Part of a small language model's weights: vocabulary 7470, rotary positions.
Each number is 500 + 25 x the weight over its row's rms, rounded and kept within 0 to 999. Layers, rows and columns count from 0. Numbers have three digits each. The size before them is the row's rms in percent of the matrix's.

# layer 2 MLP down, 128x320, rms 0.119, rows 0-127, columns 240-319
102:505445479563529509524502493512485480499512540490526495504472481521532536494457522462520528523474453501477486511490526498492466489465464486506475489479502546516518456474494533512494522521511511475514532516518518467428489523473481476512472504
121:470501467503480499502512497481499470514538500547493472505503478506520461533442504524524522516462508467523508468534495526457497485483505494490451477475518492507489499510497487495486519561488485472495507468542476538496510504536510474489501528
099:500548493479494483511495492528462490490519500535501529518467534446497449501524482504461461486518508500513472490510505535499488520484531491482518489473484496457488468478505497541490561493473457491510432539522472519524506487465490460481494514
104:484489472495478480524533491534553525492504477494513525457560507510520497527492520500512532500522553461504533499535497503466549528507498545510503511494500499481496491501454488517458501495503502540506489493539486488570498537478485501488494477
096:526505471484508527536481521482526463502461537490497499516510487507514536487464521540528488457488508504492471495425534481509472505469503498525456500526452482482504542510507504527498522475518563497497534534489503451486490505512505507479525492
100:450491465447470459498513492531506528532511474494486501501530492506559499541461506529486511490521496506499450491466489492503520519503530488505524506488506482523516477496517454501484471474484513514526508527487456498529467491492451487530487514
092:551519492487501498455502488497478502491494426504463520502478533481489502492489488468484527500484487504509500488492442491516501523503491489459524489512514508484544497522443479509573516569475525484550443499507502475509471504502501516535528476
097:517484489519492474558480466511507463513459473505454500489483458518497510450523476441490514485469473489491514479489510465510495510446506458514487479473484500540493506507478475484512496515486490480507502451543514563476525512485465506513512521
094:526532507499527498500517499466501510514495488529480563508544549468539515515497512504492469505519512451478503472504495507464471432527459475506478465485506503509516498453509536523537505503489499522503475502478504498462491500475479507533510469
093:540513449502517532517518514495491505504503477513452460504487491510522477485462506530496505498497510481448501509525491466463480531501471504496556516516506478537568479513484511496525466542483465496515516491489497496529485506513508516521471495
095:491468496508487487508512489514530472479494513476494463496533509443511526447481501518515515518462542548520510460506496524498509507526506511521572491517533476508512512515474483535521538527538461482508517493502504461462510519524506493487544496
097:501500518491519508463512541494506506509452479506487461492541496532496517521524513465462517502507506493507501498532507497510490541477445489477477447505494499524528483511503461508502490506537493505510536517456470520503525516518473495481527487
093:503494476460496522537541496519503524508482499517493504436512464507493520500499499527451509505500535458517491511460460525559500513480500511530528513476510489506515474513549513526462489506522506543509494471506501455523505499511461497540484518
100:445511519494522460498500553501550490517484517495501515462473498525447480489459476529522514486484485490515481511516458504505472528477500536541514500495464497521500521480498513478505450526472506532512498516463463500489456499434494480507500517
097:476535502503493522486481518524493463460563502506518494454477488508481470505482507487508510514495479475506527459494518510493516452505566505486518486531510522509538536489506453501505465520508456440505535491528511510498529514546505518551476505
092:510450521465469502516474518469533498478443490529467479465528506530522474494499518525541496534499482502503491441455493512441553454510483433497481482502503525483517552505490493502511496554476542504504488521507473479498524484452502509518544535
093:482496474506506468515453470487493540482482504519480521509497489463467497456486493500457522444500510535510479465477510472539475530490499592480502445554485507553488501522517555489485491479441525508535485504459475466522476499474550509502513491
097:518511495510487475513543495460559516506509533565497456460505473513463504503506501516498461529500503448472492522514493528485519467539550491495507489521475486498470491511487520471515490503535522462500502487477549479487493471551521525487487486
091:522511491505491517495541502474453492507483502475495465512536497502535491537509574459499461511498454517533490501513503501420495499510499558493486508514476496463490504512503495485470488457497496530506524516495540517479481480498524486474512503
099:492539469490526523521508504533489503529492513525442533503483495478492501512519543499515475474476494476541526536496473515512433461501470537439501481514569477503489463490518537505535473529488469500509502483517506467506528537539490552532530519
098:502521511489485482462477471486504516531493498505517510522513507513483525466501530472516515505498484501470525462473456489491520526487494525510479493513486495486495521465490474472520494530520509474466468471551512516492481491454508489500509504
103:497504472511496481531511491510517521503484488537511511458501530491486501478489491512442493514512521482525514523455457522474546503490489478476499481571514483523507495490480494489492478488507495508496497482517502532500534456548512498492533516
090:484516474473513439521505564510506517521533472506480497524477481495527482497486525478544470457493552510503500503485467524471499471458515552546460472507510514526509472486485510451476478457500518517501479487512489497509510466554468483514531514
110:471501480490518499482534468453469524532517495475469499542492532456550497482492506508484492466543491436468518503508484502492468480481484526485489499511496513497519531513532513532533506520444475495498473512504553476469498492507474555523504517
106:516502478505503520515502530468510471552476497491488499495448478476471508515484512507497527509502505524550456463487495507530516490508475484502498490531468523496516489525505520464499546492488478511579509529509512498492487506529468475500479555
115:542540525518485489580486522516423509479494524481507523484528520531486497480499488504492513508499523528455511462510465473498498500514515514490477498477480440501508528530502528507489454518495524517524517468515526468473511501530514522548508497
093:533536530466488478524506512489436527539514488460532518458460497501566486492510497513530539488511489506472519479495540519497519548507529528492534497508496454511549485482491521508501529516497509536484536517534535528524562538462523508523473503
108:474477498505502462512498504529456514439490511502498560514491505469483487551472480523551498497512449503508461479505522493490465551490512563500531498510499545518476514515508532497506455546509483479499532501577504481495544494463509481519514526
099:509502488456480491490495488485479502500534506490499505522526489503471487494517546535498530512475491510457488485503479501482511462490478447515521474504509469498533526499482510576494505503495509481437496541507540481498516515503485483524507464
098:474479477458527525502518482465463536502449529505521503508513477507465554479485475504443448517467535517488480455526505501475487519479522464515508537484548454530522498480510483516496472484461493465449467428530531484478418511489535458485426504
101:476512487446525507471488533491492521512476491484535482486525508508462506499479503494447495549498496489491472511487509531496509489514464481517467506512502491496542541456513505508469535481488454491505482532528505504497509492491514474503505480
096:488508483535510484479485491478505525503552497533487490486483466490508516546524473513530486481511519542533475485514507462516536511541509506476487459500512525482516496532466530524542488492483486511533496498499520477501512471503483483478509486
089:587507485514534513466480488490519525513505500515492485481510497489544531484491501528530514552492485463501522518527464531480506495499493544506493533516531486501495520455480520493484491492479511529498554504503520505509502506460514457513509506
089:514524577480507483518502489554469527480484545511480472487528521519511554513488529485474454518521473517478525494521490531520485519507494476517519501510478518503492462550508487516505488484493528532493505484451564509463542488458483519488506500
092:519446538519490500505483520534476538502514486514499522512467451495497500491487523508472540489481485516519510536486499495492515512530476502537459499491473495498520481520476486509507487534512473477489546498532526472528490470469521522488480506
096:536528491489569519499501487527491477536538503523527497520531487502561521496490512477528529520487526524456511502486507475523528552517463505525544520503479500452450475497505490493507543511502519514532488487494502465506498524476505488438503503
098:479509515526462469490448542532510532500504418490510521431533516502524511476489495485503500483491556493487458478483501503462543516537450456467532491506535536488533496502511499455487490504515492502512443493510534487508486462469499549525554503
096:473496503490504514494522518541506485483517511493489510499488481463532516486517523535515540505523508524525501524519488479495505483525536522513503481509479527486489468485506485481537497448485520513522471502501552461511461469477475507472505449
100:508482480523526518492482475492499468499493483477486511545492541509525477482463489507505530489496483500491439482505497500477554433501498500522509510504515478473502499508499472512488508495529484499507537473502531502518463503511504495451481496
103:476512475485505520496534464465498486542503505494450539490497453499507504501543508458504488545527439525512493532477475509459505476493489478503514465515499477519496520487525500508520528480495485480496477496529543499452498501479488483517498448
092:526478516484513553463471489538477519489489511548482468531446486493550468481484483481506506482509482543510515519531510511523508494474480504498500541530480449482485477519509565516478517501493486522528466505458512516528490524501536474489493478
105:500498470534502500494425493507507501462548474473471473464554491497457480534550487454517543515526481566493521446489470497512483489491491485502469525488514468464520485477471503515496464490516502467515538497491509506480472516482495465505517511
088:517469502506533514529499488489480516483451507453491468489495475483497453493504511514543512506528525522498521527528526524554516518502515458539502466495513497442456481539507484515488527489503521509511505514523521469531538493551458496467556497
097:487481513523496465466498490453520502485478512506536518502511503501493514516526514465470470519507499524460519498520510510488507477494534500533502465466504485491495455506487500551485533481499503530530468478496541472533488497507450513499475505
099:525544533482534498463496526496480534506470508466485540458516496471462531519501535490463539507482480477508489511528564526500491481459503456552502449514492504482484478553512451508520498471506522487478458507505523497515506471471536486534538490
095:525488520500523459532489519486524492502447449527491496508544500449503528554546478515498490503533472485474495504473486477446523543513553508520427505490475511520514465487507525475515504568522494476527498474521530521511528525501505484469485516
105:463564529505467534504568492477473532499499475485531503492466495469523504505498547514458533498464505501488468507479441484476550489485488474522483500489498515460525500499496533484416495461509509480494502478502461537494499497490484490529486488
092:537571516510531455475478474504433517483553493534477500538470481484481438491493500508522485506487444502543504521524538513545520496503524508476462477523537483510472518510523504486511510523501507470485551495507545499509498511508512486512575511
097:519538480487478464514451514517519498491483513492514511475474482512504526522500499498541483541488543493518487488522494510503496520514498486449528511566522483537502510493479495525514444500487518507450502497500531505454527547549491482535525456
093:504489505516476519466497497533448508521460495511524488501456527443500470484489478495509490505489481505467490505509514517529496478491530473477481509510508498499493539525512508478523462478535488503505488534454511517509473479448486496490492538
102:522528523479472498473500496476513458514466488449494498502501499508495543515514527474548504511442485454508511476512510547550516517515453463497529501544490481549511516508497536538469513555574477493509467486491507515485463490552491516458517475
104:453500469484503515504472508529518512538504492496493474491460480491495507498497473507520532489484473511503498510478476492524521522510529491518533490538500535517510507500488487454541465494495482504503467463500502506498559468505486523492481489
100:476534520517469501475485514488494518491529471462513560528473504499538517507525529471495492526538504519482478460509518510486525471507510484513530507517526508468495511476521469530511557497491516515476515484474517476503486471461499537508528495
105:472519513504501482511544526476494486482504550523537503518501484482470475496467445507460465514501494465500516495469507485519546490468545516473517500517484512487487523508485501522504499496531501462496512474499587486485532492470519507560526514
094:526509480454520510548518554483511491468484534458464553497484463485533523519466477507505495509488463484453463472492487442539498465561477500529492468521485507504545488509450493475515497511491467451496511490507489502529477509503476460521504516
100:524515508512510529497453512488505550421473516485493480465461458501511502476473493482551520490464476519477489537524503484505541467528475522483522530473516538518461501482495477480501513485494491478473489496489520505501491557478469491486501482
096:476495511504511483465480499501482502518499506493483490503451550492563511453527498551523483525515530528517497494497497467503498493522509496493547531524521490505494512480464523492489549532509538537548498511535514503527485527479487491479519509
109:494542515447539475472502558475521495516505495460515510535490506511537530493528521540517499537506483523491495487536501516474519510518514502501484438515515516535514444472516471469507496508496497526494481475529494496542547507480515482497488501
102:503469490489486520494512502490458493467513486492505495477518488481513499532491485484503533485481504512483483537506500491450529527505514488544555491463459564508521478478507489491507526515490536511518473544508503482524540513466472472518477512
098:539501494487524566489525513492478496489471494515512502460468481518506468449477469442520521521518485517514446451451537498489468510549489544477497512532512520505498514510506491522555468474494538478520475491489537521496510463451508506505542502
106:512514494521515514497493470483522526495483492552478480455475463519534546453525495448506517460493475505518504506520538528496495513488491471548476517522553504462521552469545481559486462514500515534537484525507470531515507518497478494496499488
101:505475497514491519510518521484456504507478512501473516472519493470494488472483539451496533470480501496493512513503481536513494533515566506507517521477482469550486543482500497496487505504490474531501490542534457495523505562483510502512528542
096:496492499549475489522470516483492492458483518484529524493517473499511516530507508514523463450505509539484520475513526506491472511509513509515540465494498489506461509531492516515428468490518496510516456459519515480505501493516469523549506455
098:493464510498522477525458533493531499438539506497540474474523470521452499520501492543494549470506504523496486502486498471527477523487515515506467508490476500544534463558525490519503475490505462465491550520502511506516527517447513535441499518
098:472494536492535551510514513500450482499469465501498472533519502567497516509449463519500520529489516524545457506470530495493498529444462531491521491519463456487490470465471519502509522521510494506519527517494520502517521475491464476493501496
095:490476505516478502520514442503518449513510537464481502510506478550506509549504501508508513497456505481542492488480478496474466463434518462508523504549504492498457469514474491477495536509545467493501505480506467505491550514519492532508511466
099:506485455501537505477484488486510482498463497508490483493547496521499502516494524485495482469510466541511510492505464498513505508495487524486483511513476486522501509501519489511483434495492516502516468478496509494524448508472499447500502516
098:512474474508497434549500534539514569480491519516503498542460564483470493449495521469557469510478519490528492523512481528472488495482485558477489481467505518499504535538543505483524512474456529512496488521483511487470495507524484515495532507
152:519511501483516476518489513517509502508487468490530468486509466548532488508478532526503486514464540484493500510474476500494481524491497504573505481513506514528535550460507531500501477465490524485525513462468497529505461524472483493440521546
095:493495473471483533465505509500498440523475464488529515478504528474477510491537531488536473521500493565519490516475460507474465454546466495526483526515471488488508435503529511530525508520523484508504447462476552518481487476494477511470463503
106:516504520509485504485454515457514490492532514519492519473524504472494477493501456477466494471511515503501463498516459496477500533472556478504514548514529484491489522450530480460534464517494514478512498465480529506490493477530557519534501515
095:528475477507508514472499485526527502537478497533524498507481449526509500512459490467499511499462437511502509414491482439498449474521481492472541571477484540486532490469510522532517501508497501543481466530448551530537503513469501510497466502
102:459515446497463485510500536522506423518473489518512471507511499451468487505501560466472465490495449529503439519529503489501513457520499456475501562499476480557510522517516532538523459484536500515469500469503501488486520476479524494503532517
095:517484547500545506479510481465506480493489521500523508547479518517511484491467510488502524519495542488507471477468518493466510517474490481514478533494507492489510517494471501515462488497512528512520474509497528493507529473460534496498498468
099:510495490480529482507471505470478515520538497497523501517497489439431490454477473475538483528506504466521488552463504502489478511489478470480520503539458512538490514506455501506494536458534480503490507529505507428489530492481514511497484476
094:523460521477472467513502513504506458504512489487510511509483483446480503514463508513564504491478471480560500507478502493543462533528554496502533452555503519511530506526525491484582500547486466510531470499510478483470487542499549522490526508
095:468523490497474507541502486522496514504482486519515479484555465530494515481534512464510517478484508498478480476504504470468448551505523463494490552474506480548476497493514537513494465506518528516505530436527538551480489477513484546512501498
109:514506513510502508504517507506515491529498482463516475540507555484478498468491496504506483500538492508429500497445457494505477523533483513510483532476522514470542484491523527497450489511500489490458499485492482481535500473478452539500517511
096:518510495458509476471514478502490449473505507534496456470511525491491521535517523494529513500485547483565523504487462517496476517483457524508514496525478486493487528506529497495507459522516480496514509492529466514485523493463519551513480495
097:494496469500495510466484514480478465466463469507512485547507501525522459505468517537509508507499529510446500502480528484484491533530480478532475498510486471503531532496461460529525535510552557496530532476492540506513504520476451499536466523
099:455524498484493490492507534494494542475472491496461500519529543503481520448474536485482469497519475511457504493481480502479507512477503509470483476466472522508484467430503450471492503478505557483483541511476488504491486492497469480502485457
097:475471472501507493526449493499506515536516497494502441497474472532482476501533491530512477481466488506533477488519504457551466493545535495549481540491473518547544504475519507475490472501495485489522481487549495499527513534531465482482501498
097:492515491489520515507540419487534474531512479514490496504486504486534489500466489473483525508461518509502492525472566483484497520493535514520486515549498480481522526506559440483524522495560502472552534528477501507498525503491497501507489511
092:463504528509527520516508491434537543530522510487543521492499464518464508499491513481464544536537506514485516460469483540512481536486571467498472496489550546474528487487453504510500492490488487524513508503518528479538540529504472484498490491
098:500507471501526512501508498490504513501538515485486478517448558517486501514498492510491451491555488519478521526480495517475534511510493488532454478531496476500536521490478515507482474519503534497481506530458476480522457517516498504510454517
102:500498501479502529502501522529501466484489508507510472497543512507513477492472523512489529486535498511466528487479521503505524488465501518524491524508468504500470500468478496521544549498493534515546497495522506477548494552468527466474531508
103:534483513493516450502482464511506513508509509523503502468546538492543477510503479503517469478462509499505504491483566441481517466469495512493525527563502515465525528463444507508508526447528523480487509550514495498483505505491544512524526527
103:478461503456555484546458508471474528509513492488495505485483475517488484517513503490537497532504502474444471455485476517527470484513482509527454514526440521552453502480495493497483489499521443472509471528489492507497494473468492495466513484
123:495524522516525495517490481508500469474460503504473491523491486473499503461504510525456554493477523501491481518476509486485508495475492507447506481441519467480512538518479540508531538530484478477526499498520493520501488500546530459462481516
095:498545485480491513464464462504499515522488473482492487520497521525522484526506505526491480489514501486490449493532470478474515499491505471516446483496517515489518455512495476464538455495490522524489479516493523488513501466519499529511495474
094:483502514479508554486506520487480432488502481506502538494508517535508482493498519485534506461518511471508517498508530488505538488459500543480527493538510490451545485524549518520483523507487496520526546506479462520471513479500477518499499501
096:494572489473488505517508474495508515498551484545471521491477491499551480475472472510462478483480539456534467508516516470470530513473458528468476526472455481486538487496510487496483498497551522515499525473490493498540480471457481468503476502
098:521481535465550519533507492530486493513456505527508514483503487522511517503523550469464519473471526486486505526531504504514529490478508548471488517433511510510453538496496495504512503475532537508512479467491516473532471548503519480473519536
095:518493524517526523493515603464513483431514484522452468512498508497514526519520520449470497495499527477517513503472498517515445496530532490499475519496515485517463482489538473480483495542512479459451460494545474524516508493451497484553538519
099:499485531516506481503514493444481480484473452486511525482502503500487491494503499461503504479516527523460492506477514489481485487525469490502454476509566461548479506514502493535532489520474496482498529533513513508482487533497519485507494483
094:525519510496482522507503477493483531559469509477481520514527520510486465549478472474497482533566537513509482475488493481508514539512527466500498486490511551493467499538472463508506477469474456526473487516522531502545485515510457517479494484
101:464482529516485522499497489481526516496445519526526469534487538471467503520503533520501507512480515497481512504467487517537511538489500538469478478476464469495501480495528462559479520543520497510501526508512456501499514509522449481481485472
106:488498532501472497526477505477474521485532485508506463526541492508478490546499496504527519500472508460498494483514491515515474496530504535443534501541475485508507480468537484518492515497507469508481531498540482497445479502495514458468420524
087:524486502509513478524534464509492478497511510487482512526456511498509501545515494503530473484530501562541504506526565502470548514513504532492531501488456517521500505521498461488519452482548474488504495497489467514473475548502495538480512469
096:474486507526513505518511471511488483499509493491524507490465461492504488530515478482514505515524500486482494460467510471511463504496490549470505486527450502452548506482528461461494486508530487468456479525448526473474476490474508516501529522
095:419552506468505502499518540499483484547473493490475522511484549496507422469498498505485511535551512461474452493474470507508473557474512505487470531501542471504513517489521464480538474490473523493530479508533523523481552521513510493473508508
096:506457516504506467504482544493488482514523497483481444481534517510492504516510506476524506526500473440564496468490510505456526472511507482450509504532546489552543511476510450515577498526460475519513498515471455501539487539539511490524537518
091:456532522526479479504519515480507482511510492516540520502497521533483487513510453492508491468468492544493468524505500502523542507498538473502522506516520484489476505502521524491498479539510488462518535502480485528510519484486511472512519453
096:523494469508503444484509489519491466499543470493523499495519504510508513508514456501508518497495490478502514520533463498501466486514520480514507531488504559535534519468485514506477500517497479510511527508511518478494489500491502516533518504
100:517530499520478469537470525475477515451485454488511457471454479500548522507466485479508487469457484447474453472490513505526494501521469488513518494503478495520526499503471514509465562498488490494516485507498477487505540498493508460497498478
101:505482495483504476509486526528462535550526486477435548510477500531513520476489483476534493525480477521488479484463494489507480505491506526472481476512492499517515509475527472483502550482464510549519489533518538515498495530503533521526498483
090:538483447492518519509477517491551505486479477505470535476516486515502504553495470519488486490490526516529511511504500507494482526473517516510479473548517510526519438526480479547492517499488479504484527485467498506482498516511465522456478525
097:548476515494515483525498509480461506489517558544480456481527528517502502492512524475487517475447499476498475507501470496490501477506486499500492514479481468510521500504484462491475493524548529459529558509546494495512483529508515507506500499
090:468504504549482487462503487530500516506440485457496508525454470465509518450535517510492516485480493540488519496479467503490504473487488496493479500489494509479493491492496519486496467475469526504513496485478495496499513517504508552524476508
094:471536538527462512524497510533539512495475499471494508515491508502513509520532502466455501509477462514506494520473512553537557518491480517515507465510481526523499480486515506578479471480444505492512477527497488534511454488455460571532500461
095:518547497473511464520529526507480469449495524473505493438505517503517499491482522512508464442511472509510551521481502518507509512525511533509508490486487528495445483489519444505512462490489503492486526533485499452498503511529526537506498500
099:489528517535500454498445496528489527504510472519519516462431522486473465471495475472494548489503478539510514523528507490494513502555475467490503504481495489524539508501478483525519505506475515459493505449503501476487509529514518496507508520
104:479489504523532463472491452485482517490540516487539523522493463464486517470482464500494507429461499520490512491442513497466516505495508521536454514480512526486516499534490502493517522519519519479505499533495506492483450559498499531506490500
093:492534475478474511510487465546478556477484473493504500505469477504501470529477458479553490479481515496568465521488487492524470485488451480543532519509520497502508492509489495489501541490525496506525545511479501563514503489513534517467473501
093:539510507545449448480402479511480504512506503476495512502521556494538516524449500502502515502502498499502500520526484494472486495466485512501522485506489493483529479515549511499479513503475529536533529530484508497486513461509490460518447498
094:540463530496487503520455545484522507487504470526473527499479495528508477490437486468482517449462511506512499491528435446502486488521485515458474518496525521513455515459486487489473501456515527476478474506511555484532526518496501504549529542
177:532523533538479518498490518528470471497467535450544498503494513472486533485485496508514524480516513473460525546488497519468540465516501450551522457501497492524496522507519496506514513497528468496491510538498531471506518495509441504498454520
104:511493544541539490543486474566559510455467537526492498490450490520514541487517479491497479557468517530451497529451476497473485509484532488527480500508540450518500514464500496513526504443475511484487480476491512481468514478502503508510463468
099:483504471528478535497523472499466510442485540514484549481560463476512508491477458498549506515536531486497508452525500530472496524500472532502451555511498482527495515509476506472493502498485473516513483484473526523550497486514534531504524562
103:491458504507489476526517519516479488496506481482483517523493504496475439480523478520522467472480496522478517493497518512492535466488510516536468465527476473483480481513469457488499476511513490495483489531492487493489541502451479482527527488
096:514522510473486505495504462537505507502530536484528491526586490492535463559478530496527533481542506464526486519552495502511479486522483532498520498549469551542535495512575494512512495461485520463548491556484521496481474517515477533532478486
094:459506491497518497483560487491462468504498508509525520533493490501505478494490473495490499484498517498497526507515439526462487462529488498512519483507471510496495505487502496463510480487463488521522448487493545455500520535469469514492539560
099:484504481487487499511506492542520515480500529554509492494532458489520464485501501414528505506516536454478541458517486463532483533483491512472472509493475501500495481499486529499477521493464520517511440499515516500482495476513505480481485505
093:514538486460508459501465462524464492521519494501547509494491466493482476556500447492476504516487491457525504498498454445507484453468500517466508496494566519516575494510474484536531480446529539485486505498500474503507529512468508501473533508
108:501480490462494544516521515509537557529484461503505513521450513469481475512530491504501515509510474488463462493499518520516509498523489522536467483466505473463484552526503507531473510535479501481495462481491497433501532447486487548519487550
099:524482446479538497514533479527505475510495491535506498483483484483495520464496506458472539472534551524533467511470492489475484504548513546514438512465500515528517503474497548501522553510508470521535510540506501483499477470528530507476522509
095:491524487501472503498472556508483473512496473514498474536516482490481531503496510503512515490518488549497499476457484550460456470490467493499493467502535525501500459501547462487502501504525487495551514523530531531480471491510479504479478505
127:514483490461521490488537464484526534489507486494463485487473469524536521477499540464504516541466474494526462516526535493519475530534493510452505520478557506525482518459504496478505481499516514485526484485543527493514504527502539465498512517